Weights of a small GPT-style language model, trained from scratch on English Wikipedia.
Size: 9 layers, width 256, MLP 768 SwiGLU, vocabulary 8192, 11.9M parameters.
Architecture: RMSNorm before each block, no biases in attention or MLP, untied embeddings.
Each number is 128 + 24 x the weight over its row's rms, rounded and kept within 0 to 255. Layers, rows and columns count from 0. Numbers have three digits each. The size before them is the row's rms in percent of the matrix's.

# layer 3 MLP down, 256x768, rms 0.0707, rows 190-255, columns 384-511
102:144140162103176156162105146117150111102124148111142130170160081110131081133146154134108111136158105154141103165144110132124107125118143102118100124120073106161103149150112127087142143101135112146120097067127144128136111169128154134158086154156136124126101171110150151073120097098096121139171081156130155122147116156105137116114119116110129139117106113105105149081134178098153116132078
091:100175159111153116075139125110190137100124123137151128141161145106130102084108132102119112136148116118157142115099143116130135104140090110146110144100114142140083124120153106132122139147170135121165112118084136135166114174146107130162125095150121098144167127088136141129151126079095138157124117135087089074080110106117133114109161132125132114155121109135116063127105134125141119181136
106:148097086178093140124114117154095151141135135149150102136124125160094122122154130139136206138105123137142133108116102132142142123083130086115128145163109123098093110128133103115104161121112141144130098137116148099141156128121068149150135096116089165123105174137149109084131119134137121152143115118070105145135144149159075149147117123144154139117096135124134151144142128149146130144092
098:152113116120135146122138171138120105132119115166152114143157102110150166131121150134104136141163160132154092136185111102174111128171172142152105134105123129129120099141104167161155110130120117143125151151125143156121150127116119162141145150140137167165124073130104101107140129134159123123119146099095114122136141101129098173129078140152115157137156155142166144077140142128143108108122
088:133104119176132106121116073121121107155174120095097091133189120136131130163137139116159052164106108123095112118106156174149116131157175129093113093145126123141106181178114157128123140126091094101152163132108134116109124112123162091112131149097143146162088129139132133119119117162159122094120132151144097082111143151141109101141091130088125116159146134116123132123124150169131129144080
094:113136103168174176134134125170121164112106147152173089173139161124141143098072139129142114119135154100081138119117115099118148124136132083168133096131102148175096097137139158107161127134135153114151114134146114133117138068142128119128081169111136101117148168129116134134148146120145169155090123163140129150151141117117185145105096150139112132173141137136121120107158133143153138086152
095:146136128141113110099130105150109131136123120151148102058135141140167149096125176142098137149110163111116082075129141124159081130132102178131092130151139135176124142140102170128141159103121169121148161143125146102179097076130143156138120124137108156148131082095095125118099141079116151117124131116135151146169091141133167174122175150074099114079133146154105128117094141119152120123113
095:152060111143102126125148131151178148133132148139140113112110125089120104099143125157114167110157159142161102107165086147114150123125114136128155146116145116114116145121147127104135114101153137141103173124117132087139126120142142120121124104150111104159118136107122141138114105085107136102139132123113127104100147081128154139130149124161156117141174133132116131131159128115130127129152
096:126111190104111125086111115136132126114102113088125092093143148118092131123112114125136109133162116113125102127144100125131119155133117119112087133140139131096110110112135137058110138148110143104130111143166138101133110111141182134086157151159110120156107153131134143145135113152114139141113147127156123104100119120134113135114087134085106149127129108130140088177180106140161136148131
091:127121135120129135154096133124114095145151119146136131121117131147104171144100134153158126132121103167156158110146141161130092135136126153112188153112154076143185132096108106115181145126093125122132115173110093127150166138096148149084129148167120162182088154132136116096095114131134102124118145139151150133115134137127127173124122121102106089122175159123121070163153138119108152107133
102:109115089127164112093110114134134135182113112125108144143099123048093132123147138132135131092140096070126107130107123174106091171163127094150096121135122137116117135083108108121133130089164074164094117120141138121102172152106128091161126114111108092105114156150137124143133158120109082166147144119111104152126139146152102116104174128116074115116065163100123161130095131107110153066133
097:171146137105103062130100140119165069135079131155190123093115115161142165153142070114109118142166124091158176184141163141123119121117150128146106161107127135155111174143084082117131156172128097131123153117093134115159092112129127127111155086090118089114091149110143091133136138128127132128139072112081107152107153122117152154100127132113132102176171117140148104122141116142138161146093
092:127098141118087089108136106114115146110141124177103138143131119146107073120063072141121080124094110110165155134135128146155133150121120138136110130142123119085103115112165150167133113114131176128171179163077114166136131134118145087146138119110122114109149117178106137119095127116110092165089122125148137141192128123168107158154109130132126127071143122148137142149089137120151101198119
096:147169107105089153153141163150126115121118133101161106139114133149121147116084090111134161126132135128105144155121159124112129134164160129145088146114162119111088115114125153085122093148118136119095103118139138141144174143120127155084126136121152108130088163130158153137146098167135189125121175161128153119123163159100160197167155128138137112134096152124158093123091147132147153097114
095:105117134162125126110109152138153147094142120119164091088169106120106114129130141161110135165117119102120160103122143150118137133151103179117124118097139116122125108085113157110104138161104141144154120124158107162139125140133134117149124124109112106200133130125149145136133153150104135101122143106120134106107152182105130116118167152124148118109167163177144118109096154157149145107100
094:120069115119104146136134109133112125108119119142157141122118159160080154117085165148128126144108143152091159098135103084105175123110109060151095134148086136132139131123073141103115084137103137155109122123151090164125134125153142143171121106134150139139125121206145112153143109095142174130150142140193131155124148188110122137105138128086129159126126146154140130133187103144113158095165
099:133113160124089110127131120111112143119151141097124094133121150105119106180158106140121103141097122143141105148129125127125118113139144150114146147129137130156099121120144127149117138098106105133116130125079137108125092115121148147174156090115087088172132136135150147088154125114126167149113110155131106125150107137117143129128129144123179114119173095129100125104117149094152101080142
089:148115141144109120175133137130120133151131165077156130097081125125140116148103130132108154101147104146156106139171132137125134146112125115131114154130109146148129132118141129120106110136115094113136189128124117114155113097197124123151109122110189146123079092088137130075113160097140096128117134136148103120161123110138157085151103148133125142180125105123099102148121139161126120154105
097:155151117148108113137113090148155176107115138108090137118145153087098088125127095109121098119128129129141104134160137158072117107066101116139107147109127127159094114153102145116086120156109160131134128121147117130138144137138133148125132164126130142144154213174114120138157105112160094136130114104151148160165140133139150103098155106127128115112149133148130163098143145128164132121139
096:151152109110082141129145134105097100074120094114091139110141142176121146159175138115103125151149108119122096180164069173151155119141124170141122162105123192111140166110149135133130131146085080100087177138092140159149176127130124084163103099104139080102174122107121099132132105141129098150105135131083083136151124110067152094138141107142126095121183138168140091169115106143097130118137
089:148163145135128124126132147117138132116097098149149163135168138115095130116116136144136128126115138155107105174151119121182086145125110083130105111142113128125100160111130175126124137149154148141136182131101120192137116149082112105166140120139099102128072100088132113172109074171121140136145091118106128161171113159108136149119145142106144115154119140113128148118128116135149133106115
093:140099103134150160090088096089140150151121156141095088149112150113126154092163100137163187081135120129102081108116132136113141145122180121089160125142155106142147092128133122132151105136116144097124124171105096111183127123113173126064161127131118128112149118112118112155144154113111132107096108144107133171086149091139104192134148137150157134133160112129129154111164113088141128126153
097:128157119116139181129132170159101128117144135131152135169149148144176148093120113131123090113126136160127145104138133114114152124144050077142145081085139138141134107141131173143137129126120181155151117121113139124153144103183133112144103145150133108112147149158126123158127100070154118121138162133144159151105121105171134127150156125143135127063061124152137144112144093077147103072143
094:104161125137088105143142121154119086157147113105177095144139112130122124134161132114131117090139132141126128100135106115108135144114081130141112116128132107129123116143139120116103139166096133116093118107109105140127130155100128178099134113115133111134109136154105140144128135185130154144129118169105147131118141143117134100151154122153086126177118113102152168099130151173152137116113
102:130117128123122131091105130167136118132138113147119104154129137090142065090143181140092142134094139144167144083122116133137121120147104103159116113137109097128160147155169104127130143125132122147126126115123154155167168146137138128155114140124159147136112154058111138111134138129165119120164182164156140105130105109127135095105113135105103144147082134118132124114150136094114130144098
098:127131126152122150152090110153137102131132136135138142146164145124113104190102120147117151105116126087145135104117121111131113123144183109109112140125108131145120110121118190136143139145117145106122147083086126132114165118149110104113097098118167144137114110106136149140131140133123150137119154138134160108143150129110133096112146127087147122145199162150149133135103112117129149099116
098:147104062130158139132088169149112173076140118131120139124096127143109149118143123152133129121143145111131162166141120104117161102118138161114146109156116124098173129129147117136094086131134083105091088134128172069086154123145129151122147106142118125102154121151122119133162132135172132125100123129099125164172167082172127130171137154142145163148111110138129075148087180142168149123119
095:106133132151120139154114123132105096139134094107135155149105126153077131108163138120142139114131094153126151163141109183122113129144098126105132119098145166164120079137133115156153123088128120143161109181103121147119156122110129116096096117138138155121136133104092124087090191178126115115137138117147112111165110125070120156175105133130151151086114159120154176110123141189111117138121
088:117117099140126101149129127077069148133125079180121116113143109161163133153130100127110125108126137113105176134127132107132123123097114129111149114167107159100140083114117059123112165138096120122135114138116151149089119099174084127140177110136172174135129169115126125166135128171141112065142154113061124146131110112149111133139088116133138101094139161101124090156114168152152138095140
101:123115153169152149114129143096127154164092134140119147085128117104108115100091142126165130104165150093105121133087156168125159127156108088123087132114153164136120143140153106123118126156129094144148123139142168149146125103131112146146084144138142118123105137144128171118120084114188124127141069096118104109122102112139153105135122135138111187113117167144172132135140105119087145131136
098:154101177142123147096142165131144138129141104190108127128128138128137095121127123110155134113121140146118122114121153097124139117113139134121103124163120133141151145124134124123136129141086106150120100086125113134138121134122130145131129148150118140123099167161116128120162137120102159181104127118098111118126149131093137147102164129082125119172146089156194131144107097142134152138159
097:133175118139089172109141147152140132086079116119147142102136166158147125164134151099088112154114148134142151134124108111116158121108115150141110137156123132092151141159054148131107137114115097119140116101107120109147098156133108104120123093166137164164128120119101115147160147139099161134143167123150139174118182194142118123129112150118100148091145123123142078120129131136151148133109
094:123172102115184159163110138147129103156123140098118150165073070135136141060085201160140101121133149121121123138129127114143113127124090101160176126076138099112151149139146084119114162095124179125123148157117121145156150170149093175118150124135129149107145068152121152128121115129096106102116136144139132102177131122133124106124133109144140182165143093085183120146143120063151150123175
098:143173128130118099109162139135137104136070140113162189140111103089138153090097113116110120090096113067151143116211129141154109092122130105100105154137106148132135096153102160142087098129139139114148132105103094138062113177123103104096142121124134153096146087140174155174122102112094115186116170126148105114138121133146093136104193117148162124139164108113112123135161141088115120150120
096:130124168121105117092133135158098106159142144071109109128114136140142129119162173125119100159098158070106089134124142115144139137152169146163188128154092133128135117155130076091124147122154110114146130093165094150118119135143087108143147122087127107123144123085130127108110158090179140113105170171187129114139140117128143116130126159144107148094120132141117128077171104132134147147113
099:150141108113122114149114127141138135148116135151125146067109137137147115152115116186102125113145131106113111145161184125122109153103137135099118089117094130145119145140134130094149146117160135144112097146067139123057135105176096149130140108111127101114139148110110113096157109080125109132136120132141138117164108132169115098101118133128142125155138142110146128114136118104099122109134
090:130123113125134116131113116116097145167110132115135080084144130097142137129127165140120095100140116160111101143070141150122112128151102113143131113129136125126104133115149118112157193116116089131106163099148110112171124076102130116099130095124170120099112156122119130106113122138129097115166167132166130082125111118165142130105174138106079159180124099132149172079187122137093137081113
090:139071101093170162142086169127109151107134136127165125167120132133153148148109159158149089144142111138095124153084144103159161125120125105108117186138068144143116121130120110104134146124107114114148062118225122125097152138120101115140147132148115133134119141138116124112126110078142180106105150103141110141131129140059093136073119100122131119112134127151166110120178164103137127148123
097:103133120115158100125102111157132181099142119151151108099110119134115144151134127137138120129115103134128114148138113127138136142129166135105161140147104189143167114143100132144084127111141143132146150139122137156095155196076156080118152145122088101143105138161144128115120099148178156131168102135171078131137132178106138151124128121142132138091119117112122166105108145155143099159097
091:165144122100125106130132097133133148149112128131118096137154134121099124123134120107157126144182125145115147178127132162109135140135087162110114078169120136086145118161137123110145207131181120104152124112171146155106172086145074088158074126176170131142158125127174136106193125129167161121149137134120117138099150120057109131135129124106130118117104135111091145135129105149088112093109
100:135149125146113089079124137125126121114162120142120138109099111121132119127141105111136146169106119119157130121118134164079122150144143130110143087153138127120131121083135145157135111073087147134126128106165132094088124125119108175128094152126095151119157156135121139143146134166141096115107131115144142132127123123106141143144127118143128102164090142164107105099084123110142135148146
094:162153143152096153129100131098138099134155108115089109195103057123097177120130140128125111147062114107197099105116123178119135120127096072112134160167148155132134148164114149139097123104199160099143093121090125104121094080199105127097191113128116112112138141113140168140155147116161113154108161115140120145151115111111099140128154101135159158107141127137084120144158136129134131163088
095:137132155131180101135117131115127144132136133118183160162124106145143138166103115146107170106124121098116130092123135158127145151133128153145139110143133131137141140136098122135152141086176133110119146112131141074127163137154094161093114082097141163154108086123159117168094118197133140130108074116137147153091145118100137090133118137196146122166148119100103134099106104095103135103147
103:134093124133127139142140126127113122104145123126142135171135137140129162140118086116137150090119154146118146173107124101108125103106111125121132126107134145102099151050137150132116115164106141106131121117147137124110145121171173134122130139132113135161144103115117092131175118135128125078140171141109104087132113122120099113138111111159127180144129093149122096119127072108094131125126
099:128158096136176093089151113132146114123152144134126126089144133138143120148107131171132115087159144127100163102156122105134142133087124116135084145132178170148120131108157165106089131111184130192113116125123146162098163133138104163123135137144140064125181110139084182117124126093099150127094140167089165117136125143098184125137116143134102155066106138143129142146144154120124109138148
096:106132107133105124143127081109126168111119140112157157193108109125135115180071091124165090147130142111097136161138145141134142122134121112149084179153110125102140127143129140142104122129170119120157169072134157115100105155105121078152117129132098107104142125093148132114093137116094104133130104135107148075119139146139139107142156138152111137185150104115106128128133124146120111121116
097:112131119071106103113117134147112077124107135150132164154122111135134122165142163160109128141114131142129151133168145134129159165139145172158135105121141145117142142178060149135118131156130148158134143140128121088152151126087159125146143139129081128155131149109138135098120130158154133090152138069100118177111097112092132150137119105128137100130118154117090103120122129192125133077110
102:138084126130105133098128132120149133109156092133125114132145153104103130146117138106109123114112077134135189106158110112127137171129133120115150158171141143124127124145122179129134117146121091116131116108165125137114145171077146100101148108132155102125147129109125092122087154112095129157150102147140142141126141147169155132117104127102143127149151145134076148143079139132103153168119
094:145116153094082123147140157128150080171185084142106119163158197172125136146124113158127119095160154121085159113155122117113138142118105166105095178163089119105116130149171145145098140144104107151154175119176137131149104145103081161103175135087139119125115119151132119115131128089104130097156108127130117099137138145154144113128143131112082160088143134115176133155148110127115142115176
093:125115165153084160151096097074130140161104131090070137116125143120100117079143110147113123093169131095125147158127134144131150163119080095131133109116091122125111133149082079115133102105147133102131114145157106125150108115123185145177073151097164060151135108127134136083126126095129160136154078115126121136121134129112095162072120111119108134117140105135145153120157141134114131110160
095:137116121122146151120158137093118106175140120148115080126080134103111094101166155131160168165158179113128087153058136103104156108102123139102113162143173110153121134171110072151124107134117132161124116139148125157121111138128159091121172122144162097113106145139103130157127151136103074110143108143114144110111139158104128130112087153130136144129097140140139186127072150169142117099107
099:134095098127091118125135145126127128086133142109186121127108137124119140183125124140134143109159120140141153106113100127111082130149170148100128092113145117164157157126107115116106129109095121137111127098104130127103168167082130133092147142142114122112120112088166102146129129108142094171124172102133131125161108120127131122107091114106099115075163147112135098118109155147128140156093
097:122117110129123136143152108105125093113109131127146141121116101100093117100137136150161119128100147149102129083116107131117121106137113157136138164098116162161105069142134161104134107169095158114138140121127136125158148115182158147136146124133118101100171116097120194111105090110140135146085136113164105123133128122116095119142125116114156146142085132156147107153136089144151144130174
106:099146120145121102146121169073148132102115100132093124131126109141161151136099097136132158076106161133116126090125157128155076129148130120121108148100118147082092130147107129150138153091125120143129133126132107163106099108152102196120114110129119074113113116145089138124187076137157098146162131136103116131133149089163136094140098095100131110131128109133146135116119143147075129122165
101:145103130137133131111116126131133156093121117138083129145120160117110094095168135131130147130176118149159102095131128131129184136108177116081182077121119097105162144153154166124142098146101131100125134120069102162133146124146131132173185159127109150153132145123102110135190131143161134129101125115153127150140135135128097127116083108121149112151103134136129129142155110177117141087165
096:145090140101149103134095123123112127134178118173143178167115158108151134114077149198137098124105098156112116114146110109100120121141127108138143095134129151119145134137148085099090158113101144146106131124125140121140143135094121116102109120109143129153158136165117133116095135126128133107078088127157099121098095146116112126123137126079150128144153094128131168125145109152147131138135
100:144145145091128105103131139112128109132125144057138105128090123137124152140111144129138133141222136121131132148137156105110142134114122135112162149119086119160135134094156165103121130144132141097126142091146161111144162151134154102159126148162105138139150079118125113127088136143131180111124145177125150142153134121123166128142140096101108125132150148138124103100152119162064144122101
107:125141143147128153143133119137128138139146128123150153142085133100169109127175175127127119151141100098094107152117123199118103146145143127096161070111142120138133140153103136135128141105122114186153140137134129126155175107116162161167154136137134107118147120162111140112121123147137152116140162107159154099080094143159091152145121118138089079112086115123153137144096129091081090132180
090:160145153116093131161088113125132148088157118141092121087129120141154169080142150115140072136164125115148191147144121132115098127117170165105075113130112144107124135119097117090141138102167110144105132161159087135078198117091115083167119123127087094157146104094136114140104178112099105118099137154097153118143129086111096112129163146152111135131125115110117156070055151098119143174141
100:143122117182110129162125135147113137117135091155098147122178155147141125149117121096135130135160112144151095122068180074100111125137111119134115131100154108118131138098145114133132085112117147122174139116156071178132119156135160150157120155101123108166154103150106143135165101170113151122171135105195107126080108084142126150102120081107151141113100114123179136142096147120124150122129
094:146137153130155146121149132203123099117111117155146120144118131162090136112146095115141103108166138118154136096148153126141107116099119169121138053118138128131127148097121129124096147106106143140152146125155133115138145149100128159133107152124139148131132148088111138123115155123100142093131125149109119138164171118125156145133134134138100132121115138119151138139150135166107128142135
096:147158128150117105172123122104127141088141151109173145095157125118123088078132135152120163165104112106110113138163121119102054148132136112133116097115102108098198118146141142131133133155101146129106126137102107168116184160140195159166133135142155109101115090115107142116062114134100133099136174114175098122137115122160076094145131099136153134154127152175147099125111150146165129105123
100:088176133157151088153128117161125121175110174137124132086121147136166118178117144124120131109129113148135124107124122084106098132149135057116113163107106156162132096156123129137127122120179171128135129119105118126091130114123112132125064115151145116121142109111183117148166173075149142169149131169167140138099110127158147151128146127118161131157111108113100137135134126116136110142108
090:103169143128108173153117104148110128114099089110157156164142070117142163162115137173100123118146130130145140115145118134126090145142130130115091200118152136144087136108136122123130116122124115097153113087113127168129140134085156122144141155102116118108149158083115133124149134151144111134123116053156103110128128138153101107127107143097147127057094139124141155094131128128122129110133
097:177143096123155091076115113123110089114093115115156118127126126103135110122130105124129120115112179141154104128167119156086132165094121132129102099101118142143121122074140152131126145115148130153187141111177112135138115128116091129127102141161175129123114167135131127153103131158128126103127168128115112152126103123146125115097132154111077117109184117142161114150109135120142136115166
097:110133145130167116190104142144089152155112109125131120127076099185155129153131174121136041170146129124112111095095138153142129161102109154119149144094141112095089151178126083146105126091146112183112124113164137117146147083175088123133131137116115153111140112160104134167164168158148177144163120166103153111150140143132100117154145139094101129102123106132106125113126085196148118113136